{"d_mlp": 768, "norm_eps": 1e-05, "positions": "learned", "init": "normal", "beta1": 0.95, "steps": 6666}
Each number is 128 + 32 x the weight over its row's rms, rounded and kept within 0 to 255. Layers, rows and columns count from 0. Numbers have three digits each. The size before them is the row's rms in percent of the matrix's.

# layer 4 MLP up, 768x192, rms 0.0906, rows 653-767, columns 0-95
099:111110195103128153165135129128149138154108101100139107159111179086134144074138130123153124107092110132108123120124193086133128207140119146150139172126191153133101084042136190128088134100122094170138130061122128099121106078205145105076168131184081136179125120153143125140148116096179142118
112:115149117119132171115159132136098195148065180147110120110171100117107051133105195146047133167157116105074156098141134176123087136154185138104140187120136089104123162138141103099104130116085128166163094047081138110125136148147146178095101110140126119155103074088154138167161146083092128167
090:120170158113176127123086144138074130160162123138098106121103126115118073105145199150161115133127112137116138102130160143129125128085124122136080156112140169090183062067131115198117127146111163141168074101088147152145143119094202191146037135112110078129062147071192113173142112109129103121
125:019127131113130116086124127175167115101102108146119123139148164119112128178144131084117112092136126184128126129081134125073187151109173109119098098135175176182168048135091185184062126145126117145160100082131137128205109090097138155130123188081144121130114146077148190124201136110153074188
096:085145176088178137185109127164100137121131143157094079126117158095123128118131147102121114119136110129111145120136203169109151140117093132122096156090173187143175103098178189154114132112135083117176093129099158142145113122115200114121122148134104115127106126051171138146142157114151121100
097:107134120053132119095135106119135173038130100145158090111100137111117057153114131124081141094158105149031131159103146144094112143128100133111103138126162121098133117123090182143113129125140056106174066072142126141140171148166191115172153069124104103090080129157168149145138118082095139121
119:048159181137130119136071149099161127103085120108174124134110131112114139142082181086144124190106109107090173134101173166078162157121158127135101127098186141114161132088098210105119139139110109151107072141101116177155198071131174158117168170103105139141085138139136195120156089124151127081
089:067145148097122129119114146149157145094134118180113079113102128108096129102106199161124080159147128121124194169130143095105136133102105123141110192135176167080107141081114173099073145131120162086130129100096115165146192108124183105119108100121122125083119102132143142152152132122143162116
092:142132117130111165124087123085038171136176174105118114085129116156125112115123117203134130125131160082123151132121144154166104132103092104127075202163114110078166192129195135128115128114113126118162119165117072133081100130121133145130104118130120139074127172129119060127134051120082153071
078:112134121115124135169131144124134171093207159155086153174151144129123107174173145117088125109182113154113102160128115147056164119117119148165086131110153181102100121095155090133109121062052106104170031094141130166148142127087156100084132087135098117111147186085128124152152099191091076117
088:105126121102158135135118151155104130121171085133072105157101103116146120136180189129140082084130134131052155119110157168109127161071119107122111184114147174105112099086166133146087129159095177140167100113122142154122145125118191170129097131105146075124119146075184103175183135118156132120
097:087154118094217142145108130108128133098137108184183137103126136085121099139114199123163121147162102165059105134147173162115129111130162138148140122137158134106175090121100150147097111129124092129164078094093179131176145082103165152135074174147158110134081142023190156148174119084176134135
116:000149120144170125097134137101201119113132051126126123149123151115120144138122185095141137116185153130112123100111121123088162063087136153157105139071097158144148103103092211131075126144162103094140114141099173149146169119132152135061153124072157115124092110110168160107173097129116056112
089:114133134105143137117163121126083183141132108165116138066113105147103141140098140094110150095144121139050136122084148166129138238166104143094126145093155119135167149211134176148086140185119076131160107091136137221211174155115161151143125098119082121129113144143115186114120131073131136142
122:121125140130129108138205118175096145088118131178115131144133101114157120129086129146044098083141098183116117125153130172133144162096126142122122127114121112121154178122146211121101112125127094100171148090152124124128096115157138147085169167129091101127179168136152128124124111136150130151
086:103151142095159124128100135174045183117128145128082100154121107086124095126144158170148089132157139128101158097110155131142136163133119106085082120134143183111168127105156141167098155169080150105170099105115145163135137144120184151128111111113118079138088120061196162174156124114138131115
094:107143129112176123131089130168092196124113117160110113135133113094088116119198200164145100120141119166115151158094171110110143172076121143095107179123173217096137075087133124165137132110092113104169101089100145152142158105122217136168081159151132107083098119047168118151167184122127126107
098:079120140103122163155169138086088153143170093133085111144146185097157094178180200141141083128200104158107136153124165124143117124083129115187104155097154186095124142119136106103122129105078154134159058112120163152190167098115189148132068168156139102146113099078148073133164092126173126129
087:086196128094160145153152137137106119090092154128111091145150161129122104133100124151142117128139117118084128081172149186118128114120143127113112159122153142118108135101116106190121129109129146145166068087085116166166106135102159163132089144105190109113090130028219143128182097120153133145
091:135179080128158174089101091164077131100154141147097129126117146115106168156152124129119110101118105057102111162125131147187136119125143188089141127158110107071099163174105158138168121118048162161136127084117136160111113152115131089085067156126158101123163170080145122117106080074176185116
093:092153135097135142130122131184141192128100127162147050121125151081105096099102176189122113077142114164140154144089136109142134153066169157166100159112191182104101119086092158151113121095107124078142091096124167166127164079157165126145103141125135082114110100098131106156144151066099149096
109:138135156093150164155141135091149119075115137136195102089115146107091134143149123081105120139110094086072126163172130159133107173147165123159059148128179142139184124095187127126130116118109151210179132139139120178105187122156178141093133153155107135070105171119186125143166135118164153112
069:104149141073115091183043104177042122163116128109047098131143101161184131119155082149115141122134178148136145150135136110175155104154102131068119094150152163115130164150171145097123145167094126109154124140102067183095080133110137118137081157172139133173146161117142107091096129131129152150
091:072143153108140169139100162127127134116122101174121127141125117076135106112168227127108086083149118153085159134106160160121134152088123089152099169124122141106144122129134165167093125140100118106158067114128145154174182126129185161105105094153122121123074111105148129183205140087155092082
110:059182183095193163167191102194132127091106120140160128097178160110128114153120134156055144146154164163105093149160154145129149112065164144156080187086129166098145169091170169169117104082097098097168137128105111116147093121143123131111156137182112105119170101130178149133169104077100091089
099:099185150108136138156154121149178168120078035131129110157180203119119138146118092091128120128108103184094144111129171144064124124127180130127075133123192134159080117065140153210109150137148083135130099053082136138147119118164152184104140116125097151122053038154138157109140136145120124169
096:056120135136104107117135137069146150155171099160107119116095157112131120121131145147129082067172147179116095145062168148123125139065127144119152120102119163127153103138107254078105125088145097176170112129137148121138098103196161161146184099140106124080143136163138131114117093122081086111
095:087145123139139125143139125159109209136139125161158106109130121112113109125158198128155103108118089117115163180114124158068149146118115136117113143095167151158210114100126190134102142090143099076168099105119127172176174072100197132148069165144143122143092066105157151165172084132116072098
098:131129141084166154121105134152104182105151087202104102120097124087107131135136163153091114101210111135091145191154181105101142123114134101136118213149160129086140133130126153153113144114128124101181072104083154161180161115119169102123078115119107126114093143031155157160167082122134146123
094:086160142110151149153098146150136142069175128202097120156119139080104176136151153153127108125185117155098172158130141163107146124049150115159111162121162199133137098115151135123072120131112121087158084124093131158154164122121205152138088115149155114108097115040169127144172108128111140079
099:102173108065176150104087113092085128115127133141153164116182177137091135082140182134128128160156157158119124125131148133131123179107163138087076164123150114140083113174121156187112144125104127124098106095136147161120135122107135093118179168198152109127135091101135121116159139049162151144
099:150109148125180133174138123173170139162124132142059149150127129118126118079092151160020149124116118139133150134080118107141195118089100115094136161118120197139101105102206186098052113129143114107130137162148140161084114162175154138094135070139122126167105086124124122164111114113099103057
102:103163094114173110147095140110143106159144115167112088073102160137116083082124151133129113051093099153120095180107117155120128172088123128138134152132117162110086141097144166105145131118179062136159151104065095182147089145133154052078203152082071082128138194144123138100088150154086171084
106:074169150097095193137120151111083149086139110107077070117149135136113114183128136145109129134120118127085132179127095141109164185137133137075104155114138146094149153130151165113140123088068101182215085102131118142135099198147171107118057064143124099155113132125220141153163094137079143151
101:061139132120111186128140145080146145066160086157110035110121191107134133162140153112095116140113113152101142163117108141126181186121080129079157176102152141116142117098118144120105129102085091113214139096168125133117109126146180097131068088181125096152133079122199137139173097107142139135
092:060214138126124180136131159128107130100101119160124121100145133092111144098187205171132086072164098130092149125075189201158104157092122133138083162115128161130147142140126115136117122112097139117144097142152133178161130143140195129125132138134158114088076113080167131137171121076164102082
091:090144124106200176138149120180103163121144107127075126134125179111149162140120162194156110080161121141113136162114176145127141112089128119081103157131187212103191126096132186128125111124088132072140077135115113161163178110096188175153068120117132093097109136026174110176178145127146105120
093:130155163113178118147134118128092180105097125146133166158119191115125129106148176194143156151130128142107096100147138158148141099125128121122106127102128105146131136109106123184106134136087152115133046128151110148155129122118190162078109113135124051074056088011242132159119115095165146083
085:097133149123109127203096131171120112131125143147036092114110183122113188140141106186129146124149115159142125186191143108158129133141109138116096099125140147107108200145166143044105140110098131111210151145106071146084116127105133141141085109156099106153154165111120060083079128179138169066
094:127156053125140113090197149079193122116192124181161100080159131132096141149101201140140070158137164105133136120098117125132202117092150118132090166151152085059176121128072150155100118166080140153162125125131182155123207155114158171148051156093079126083123116089136146091139078090146125088
108:123174108147142123134097180082123111094124082131102153185093151136131110104137123137153134076150147070082133075143198105129124202136054138132092142125158159117184154085155129138130118138148164150109116168159093159161116178140129083037169095129064125143089136145182090158157130130194107078
088:129098139160130154086156130086213171163117166173152136092102121085132131079094143162092116115084123141135111146093122097120134122095114138145144128136127085122170066107112233080092093074157085123124140089172118124111167123155172139155150142144097144078114058162128142131117131141105156090
086:061175122122138149151109149139131159124110079159130104154105115087117114098188184171162086097185144150126139136106157127135138139035090128145128186132149130074124116135119137116094121096099172103138074118120139184142176124090179164106106110145133095106093114079131091164137152102138123081
089:110164185083142134138165136158079138141120144138130148154141122136129079169129157187144130141177129131087101097193135159118121113110148120149102177124138119118110139105097123151110141112073152156134048102100129176185130094101181161098139156143140083124097105050185158184142090152172137085
085:099175130070168166130135139144083144100129127119098086136142122113108139170171152159131102151139130110031155111125165141118122194116134117093106171110185124107135128124121114150135142143080160130139084093133121180145120135110185158128118158145164103122085132055177142173164142114161157134
088:122137159097179102143114143126071174126150097088077126118152142079116117155121138136128104119131135141117124150122141205155097130106181113095129135079175231143107143121150067147110123149084161117157092130147122155131131139123177205160126096126152063101112110037217146200168099122164130123
110:124157137125139124148109131122153167153103160114100169113102086121090184089126167101120103053122125115125164167127182141099090163084154143068070120108096227080123150102137163104143143085123053108143133115131138156162099166134148092154194173169091133072176122183135173109112096167051165074
116:158118127136191124106179129124174146098081128125122141113153222119161103131098159109099151125098105145123080142146159129111139107053130130075130132148177133147120103127146092115114133091126139184124131026081142117142139154098109119158149171172153097142162164096150141176141147113102169122
091:090115107139158123123128124097156154114089104089112161141128131130174119145141167114102095124072127150117125165112172113083144114153123093053079103097145120159187112078130206123091130170184140145111106140123117132144089175113146160159165168103085125117085058134142152164170068202092125135
097:059147147118136159134108153127119135119118112175083093144114161098121120114155195151118111117119115140095144150078189152148136151096140119155106169106147148103142121104114197148128129113116130101170044112096136163173137106111203184130131107108111107118093160085156139157114128112141114088
126:104122150104129222085145127139119143112121109147164116138140162109123121148139142168101126127147122176048136131146120141080100129090176152082104196116165167099149056093126114197132115139079110148154069093138136125145116191139159174155100116128163110133134058082198168190193154098102127157
111:133109143107135136141133114147153148076151113132102162156118159139116199169124162128117122138135083132099116140109096167064173118023149152129118145086125141131120072101101174189101137133093082115124118086137137151168151103130139180149112139172138149131095079119153107169157071139115099114
098:133177143118124117117130146131138198102103112110078050121149132135115136151136146156052145109108109161107140155130112109105180190140096146054140168092141143127085164118175135146112132106100126058203106097160131163098112156133171085115099088123143098108099142120163137147157095132086121152
101:080111102146145124064128135080164141112101111165188106142170175111111063106129148115122076162105106179128124100088128163124103128108167143124163154102165107140113050115113130183093122167139127128083111104144167144176193136144147139093196159124136145059084060092148174171159168065138109155
112:150138142123158163085137170157123121139136115112142120128181219109112139103132174098144142156156129163117171100091121167136094108090169132168096146105146173062099088158149100212107127149100097084113065148124160167109059130076138100202115137085120109169123027081155145156177093079111059110
071:100170129135144138132126144106182126120164106169111108145131147101111133112132179135147095156136108133117179123155090115067144100100112128122111131111095143145077093059123147099107121121176168119115108093112149137159180145155204096056166138105152119092102120116167157154189093161122080146
096:073132140102133140111100141149113149103100098164081068111122134092097147122134169180117109124116100170106159170123170145140146160083090124115128192132174168127134129117139155132080139124100151093195096115115118159143131156112226151105105109145149108093060113064156137138155162124103112113
113:095138175135148137130117108098173123064163111210151139083105117119131145099152215187103159096098073124092110197109156188055105127074084137159088130142123092165216094103135224146153106097173063141136127137092109158184180106136168116152106084096143118143139155149147133106140143162119087165
100:056153128144129146122130109147094151057129083166110128150119130123124107134140172175165086121166124158126135130113159155158122139068116130134100140084143180121184172128126179159123118100089161123137060126114142174134149093091217150110128127113136081115071132045146098143141088137129106090
109:106147163149137163105141143117157184084132101141139059114157155099118152127158188177127094141129107164069128138132142155107146163099099134074130214125176147093141091096120116147153134114124094091169160120106150144128100146132166131099085128150120133104124098089221156141149111182136122155
085:070169141129172135135140152139134123125152115169127108131112163094105137107127176166170115097153118134098144137101192185138108124073111118161088169116156183140165126107134155151105124131115117107133054107080129183152168123128189154156081107111130093093054113059187134181133135105130106098
101:104160105088115201125171133099173138148067171133121104089129172102161142120173124155120106084167098132101123155087155094114150112061111140161128178117135087118153131191125138127059114125113126078150062106140158148131138150122149131100169121118174137013088106101165164140111158111066137122
107:164132147103126147118149133151077186129130113158107116120114132115116099140088166159089139134172090155108129153116086117132133100108141152067118152121133155080107118100125149122119120106110109085158106096112137091119158132155166147117054071146132139145119095123189190181182091146150137161
095:148140180104194198127161147187089220121134172138081110082133174077122115141083109120110151153140119110095135121126145169117117124117168158141120134116165135084036141121156110173090153113049125091149099064103088166147145159072163136145119091177125090165168136070154132198119095104088131130
081:133178121119212116111059141149140128137154092177117098117120094088123125123182197188098085133164130180119136133056156170132150147114081115118132162131146117147212118126140160165107094144116137101120097105118170157101134109102201128134063124111156098136073102077151102130143166106150117105
092:089178125086153180141129154207121146132129137141140106114166186093123148107110163145166114136127133131118150171145136200153109127052164108153078150138202201084088155103132086146096126123083147069138068085052153159137162131106161125128133139152138088063108118083175160180166142106102125103
109:128175145119152149128135143104069153150173053139100078107113135114132107126136163173168096101110128146083164185088148125175151144091126124096117175132178139085184128137134150141078123118081148127160111145092134165129184123095152160166058088100130112132055193108165133150134083120165135130
095:177101073063148105168127117101055154158091095143079112123140159122115118119116159124105099124109126096103100092132175102107110161148115135090185131117165181096172161157135161168098123168163097144185138092094105186165067124114146101150044139140091128180036156091122114098117138090052143159
095:080152150112127161102110154068136194088145110135195059154117115099116116152135210113103123173143114173078128109143117109050125165134134123132155150110164106111114085097092131164120137119128119101162085099093144107144116097147177107079126123089125129104118045096190179147165121165092117169
095:124196132120164146138114104131098110085111165153060132141108175089109133110156122153118160105146121097103123136125164133118130100119015127130125189159122181097128122087175160145121108089148082092153127140093092134117117158106132156122116084196124133159137154131151123170161093079068097049
086:060190149111162144142165133168112134096145124165092126121156150060109148138140192147146113092138106146107107127148160156118148149083146108133070181137197165121113113103122155177108135127102123105143089096091111160132156124116171171106083199112143084071074111060169134142164150122107155097
103:091149101080191160127147153154078104152140083142114085113159147102121135120114170131150105149154099166102133114148164102142164120129144145157138192104152130110138085120153139190109117145084138118162104082138156165159165091106167149154078158108133090111077092029154081161209152121140122103
117:101180156131180208155119120119031125144160118202120122082148131131081136146166181172089130161103112136098124109188160127142142173119146127146115164135147136108197127138168105179131100071075116123147098110087125147129166090101124126081123123113143113051127109116128110120158109142114143162
108:150160095116122106198151110078138154171193136091138066088097120152127132137108176124142119123183101179138135208145118128120190114077100138146177143109120056134193135137122117135129096031132085117147144105126187110158214066126137090149116172103130125033189092116160135177153118152109093126
094:071181143132146139150119154125113151106126117166107120123118143120123116117158182177129115123166117156079160118106172140100123140081124131100113175118161166101143113116133148141086119130099141109190063112087135163168151104094186144133105110116122089139095152039156139157175147083155127124
104:104157194125122121132100138151079140125110119149071124128110131111127158157135167150139108061147120152085169139121186156158178136106074120108125143086173134124222144134166199131089135154144109112160098149093134179171130062137180164133096131128107110171000104062147091113123102106130111102
078:181166160130190136142107128157122155106082152104162159116113166131115080117139141142086155170149089126127127112170134109113130095105146143128116146074155126126140089086132153204142143122157100066115063107052127198189152104114140141106122151141141129157042092046148122168129138090133116150
090:089169145100196126129048146157073144095105116159076079119120117090121113120148174141144082159142146148068160154110185159134135172114121124106109132133154178113113125125137136155124138156109148121154099105094145159118092085115193138139119125177164086124094178035163152133145144088185134105
116:099145141101170120159093112059135100077133119138156083077168161134111159113126172174135127096207130118115119130145092203127095097138093111160136162105101139140190168113078170191090136179094142102200099137152118138120100150128133125095091089168133115118045113087167162110176094126105094093
123:174126146131183096143172117166154190126098084194139118079081105126120164168175155113068128066156128082114138184127170128088134115006146148087110102126117131140205159129161103155155114037125094118144137031169125138177151177121132160150131153156142096127171158101143120144126144118079119169
120:135088159151120105130111124179206175153124132155137113105136093140138122128117198127068105050133146132126135177130122133053134135062147130165138123119120163164130060116178181104062151103119105143163122083159154137131156088177154101154144085109093129094083092141153194150127159159094086146
105:132104208116149125117089143117150157078121150143127143139096161078150096122133207139051118137106114150119169190063113132159160114114104096129113156129111121084122118110119113109123132120044130141124090137161139163141107073148186127170143115181122135134129137117186141152126036102145154081
085:114102159099175166187118158130084135056108087191144130115132164119079131146140165136140116157168116102085121070190174139134102166077120143130136205099153168068162098137125103142127069111046126149139099077093171127129193137107153187078151152143099078151142209078107115137168129106123126147
090:069135157119180152146093144163102126117151113183083100129122144099101123136191165163121109125142114153105139140103187142141139131073106128147099173106168167097155115106135173158098117137095130105153070120111137171150134127107211170122085140110139093107082129045175126187141130096148114108
074:074157151112102135155068149134120105150094129194073121143096150123105192085089163198148077109134124153162163199102114152110127131154097107103111115139132145116129149101111192114107108129020127160166100141098103149111122105152185123158133140191128080177145120114157101098126117175102153066
083:079083107067119145121139125144086129098160128148115077143146097109107146170099137122126097108114129162090144108069117061138084118116141126118154156124175174105098074149093146080068099171069134120162117146109151126143168053169168139167083078153133130102086150121144153138197124125094133162
079:093141182119136210138174147157096142078114114151163113127175133073108140122110174118110118154137108156070150111180156154149123164088167134116150171108158166065053129130135097160135097151069118100147094132157174124146114160112127097106171147118123075107155079076156199139155138092145110114
093:107152136116156127137099136160109153120102109177137098094113158089084098136143154144160112130155147137114164173122147154102112130073081146121092183128159155072166114103141144119072133147158140080127088114077127185164167089100163143131093135160169122074074103039154149192151089057149113113
091:083120117132183157136148146116128155080153109177124153172110169106094128127155162186143116087192131162087125131152150168117133141054122147141112159108151174096163111133167124152106135110081141123166049136092128177157153106135184135084101106185165103109077126074172091163152113118127112114
107:102206105105126112113110145113110142103112049204086064066098121084092148186190114076137122076125084132125153242110200121134144132150160122075103116110148139125157164133106156121123115113168109124180131088120116155164141089121153110117120160104106097096112198130114158102153113129132147157
089:091176143138162116140098108121109170107145137182096156122161124091114134108139181177073095119135129165129166137125158137132111137076121134142100151125142162129132129107133172122102135173112139076165113118127132193152171121132181154123112121170162120064080064073157130149146165103107126076
096:065158150106166121126158145097090108135152137132104090152116197102106140116132169139155143148163117142104138158107180178108121158088140125134085135117155169129164127145148148151118137115139107122163090108106156159173137093142170153165097145109130111091090145054207132152193080110178112092
099:046147134132126165131132129091108157114162121166092113151128132106076153096143131151124128083132124150091134114101138131173140127100075129123126191113145164124168107118094188158083134147076134078154063126116135125172168156139184211113072114140140100120089156085154165157163119086118109094
119:137138170090170148142147130207067166073122115126133100105177184106129128141168137115162145152167082128127111101181155160185112117092177130161109144122195170109107164151170076177134130138082109124203127093122102134114169114117150100135135141158136085180116116088143132164165138077116114085
108:179124108131137104134153122069078141114148130154174146133128133146127100114094191114150101073159150140098143082133141186148125149109101120074171089106138109143184147150152124185124103116144122136161132055140186086175164173095132157105095156119092078117106187110139174131149159046098107131
116:116178158141175137161094127192062126140141126174099101079109137116140080104078135113106100120103119123080124161149149164164086120148149134097056091130146120112101159119122169117114129141160137167161146120123103159078116125165142080060169113104114102123125185122153110130106162171104143178
103:160155124045128173165094121191061142140146108105125063137118089135089153181136109138130146128208115169117086106176177125162079104099090158117124176107151181102123146129110083190133126068128132103191113074095125121140077153082158139152137141122125090077145134112117096147143126115128112173
090:113151146154166137128106140166127156132126107161060111143079166081118138109194192198163125111137123142104161110128188167158108121073077135120074186113161150093112083077137148164108128138126111130134101135092136178144118092082190164126093149151109122117065115113141137181156124089148111081
099:086165153101140176129116127157099173123163098172113109122126155090126122108163176174146119106116112164092140161124147128154127135068096133149100202117163156119156092108106155165116121104096126101176060102068126163154209111113194167123108124103157105087117153058160100180154163107112120098
097:035145119118121120134162157119153233135128128159127146156153098103120139128142162133093107048173155142113176136079137140108123129051107121180063137120163144109136168112154137112078119127132132080149114112110155179192174100154180175123126089163112112119094122150134104145166141076151097091
127:056143111131146132175107114115175187122125150141163126132105180144108162090132193130169112118134152077109082122142144133108098130020115169124102124145114110153167102153148151143129139059171084147171133086141123150164115127141149092164104165191153105113142145121146087140138108114102096093
096:104157119079152124145148124148163177141135110144180079099158119104059140141134179072143084151138143164106157141094099119037102155078193138110121115134166130137125101088130180152074139117089104133135123065135148145182134142168172131134143147145123112107125067141138190163174154076118114132
101:133157131092202138130130160122140188110110118166136140149115087113078118104168152133113112141148111130102168132100140085095109149092129127104129137105168126091130111088139149173080136104091116108169088078112133182152188138141187129091125097104099098147099129108152112185109162103100129125
086:124159102138187133096162114210108145138095075136207122076143137121122104132113139134115089132137102122055095077145157150172113117104175129109096112099147088114147128125120151149115118125125104171130138069193153140137125130089160121133103180068058093098138122095155152135136176073117121186
092:089177140130145147135122121123124151089138105163131139137118163094101121112160151129162096086173137142125163125085184156130106108065134129147086178122166165097165100118139161150110125093116116146155089123099150132175145111125176178120124122105135095098052154086155140210144136102158098084
095:108124134112176134114120129151149245102135100193117095127158120096113138124164180170114109093113133151140154172119117127128145153043112133142104192128161175093122117103111131190110132134059112067158076057124140156117185124152204120113090137146135096066127104060124129137135165065108118096
099:150153100095168144143123097210045153117129109161107121084113144089115156136147127171143118119154108099111135154177172171169107112155180121086161103134135159077124148143169106130114129148047174079190109140093107150108157127139146171128040079214117098104140176016124112140147133115142135133
095:069155141117142148116118139179131160095120086166091113135125143098118130114150182151125102112164114142106143110109172135123122139088108136133098171114167183109146084112116199176113124100117102098150076082098137155174155105104206165137090137132128093112073116077164136177195157092122114113
084:105121154035139189175069152141100175092132138134115100138158126105123159159144126114060112125141113143089146127159172099079182124115132128140149177126194160102137088120154118158105120104074095122165091057154153122127129115157174125135126092161107081115113099093181161169205103151133136134
095:013169093118118134124120149149156145107119131172104075144118110101111128145202165142115107093161122153090160154078141119089130149102140141106118121110148182102140099114146188121074126102126119104186077125116138154111173104097193170166128111081110111099092126087128113145153129118122149085
104:125109134112123195183109110110100180102136104136147150139145112129122124116158155179109125058161106098098123074150122137149103192095101144131136215094146167077181099169185109132110105104093106146172087097180156141135127148124111135126100144219134091136105101113130101165153145095140059185
101:086153141123128121144161133101084146129149118211101117106117111105133137108127175159150087091192142121092153131110129145124131110034128120168133142132140133082140133146140131112103132051119109123168071107108138136192162123076141180142130106132126145083123131095164143174143077118079093115
112:088119133061148117152135096156099170120104091115138075122137163140141080147130154111122124078177118107128104144130151123116126112054146150178098147155154131114133126169157161143123110063160045176163123039104109117151157158109120093130129142121139105115158174082139107169165164126144098199
095:097164133100155146142117126129145147136133133177107094103136138108109127114155183185131122066146119152098141143162180172136108120072131132174128188124171129151170144112132144167108128112079142117193069117114140163155150130130168153116135148124161121080071063099155105151137148132131116079
087:067176110097141131122164134142109148128134128174102074163122120072137105157181162149141091139174126151079172119100153104134123167104097119165102151110148201087111096096131187152105133132103164112164086100132124140168149074086178162126110148166121099090108099094169125133153102087153137092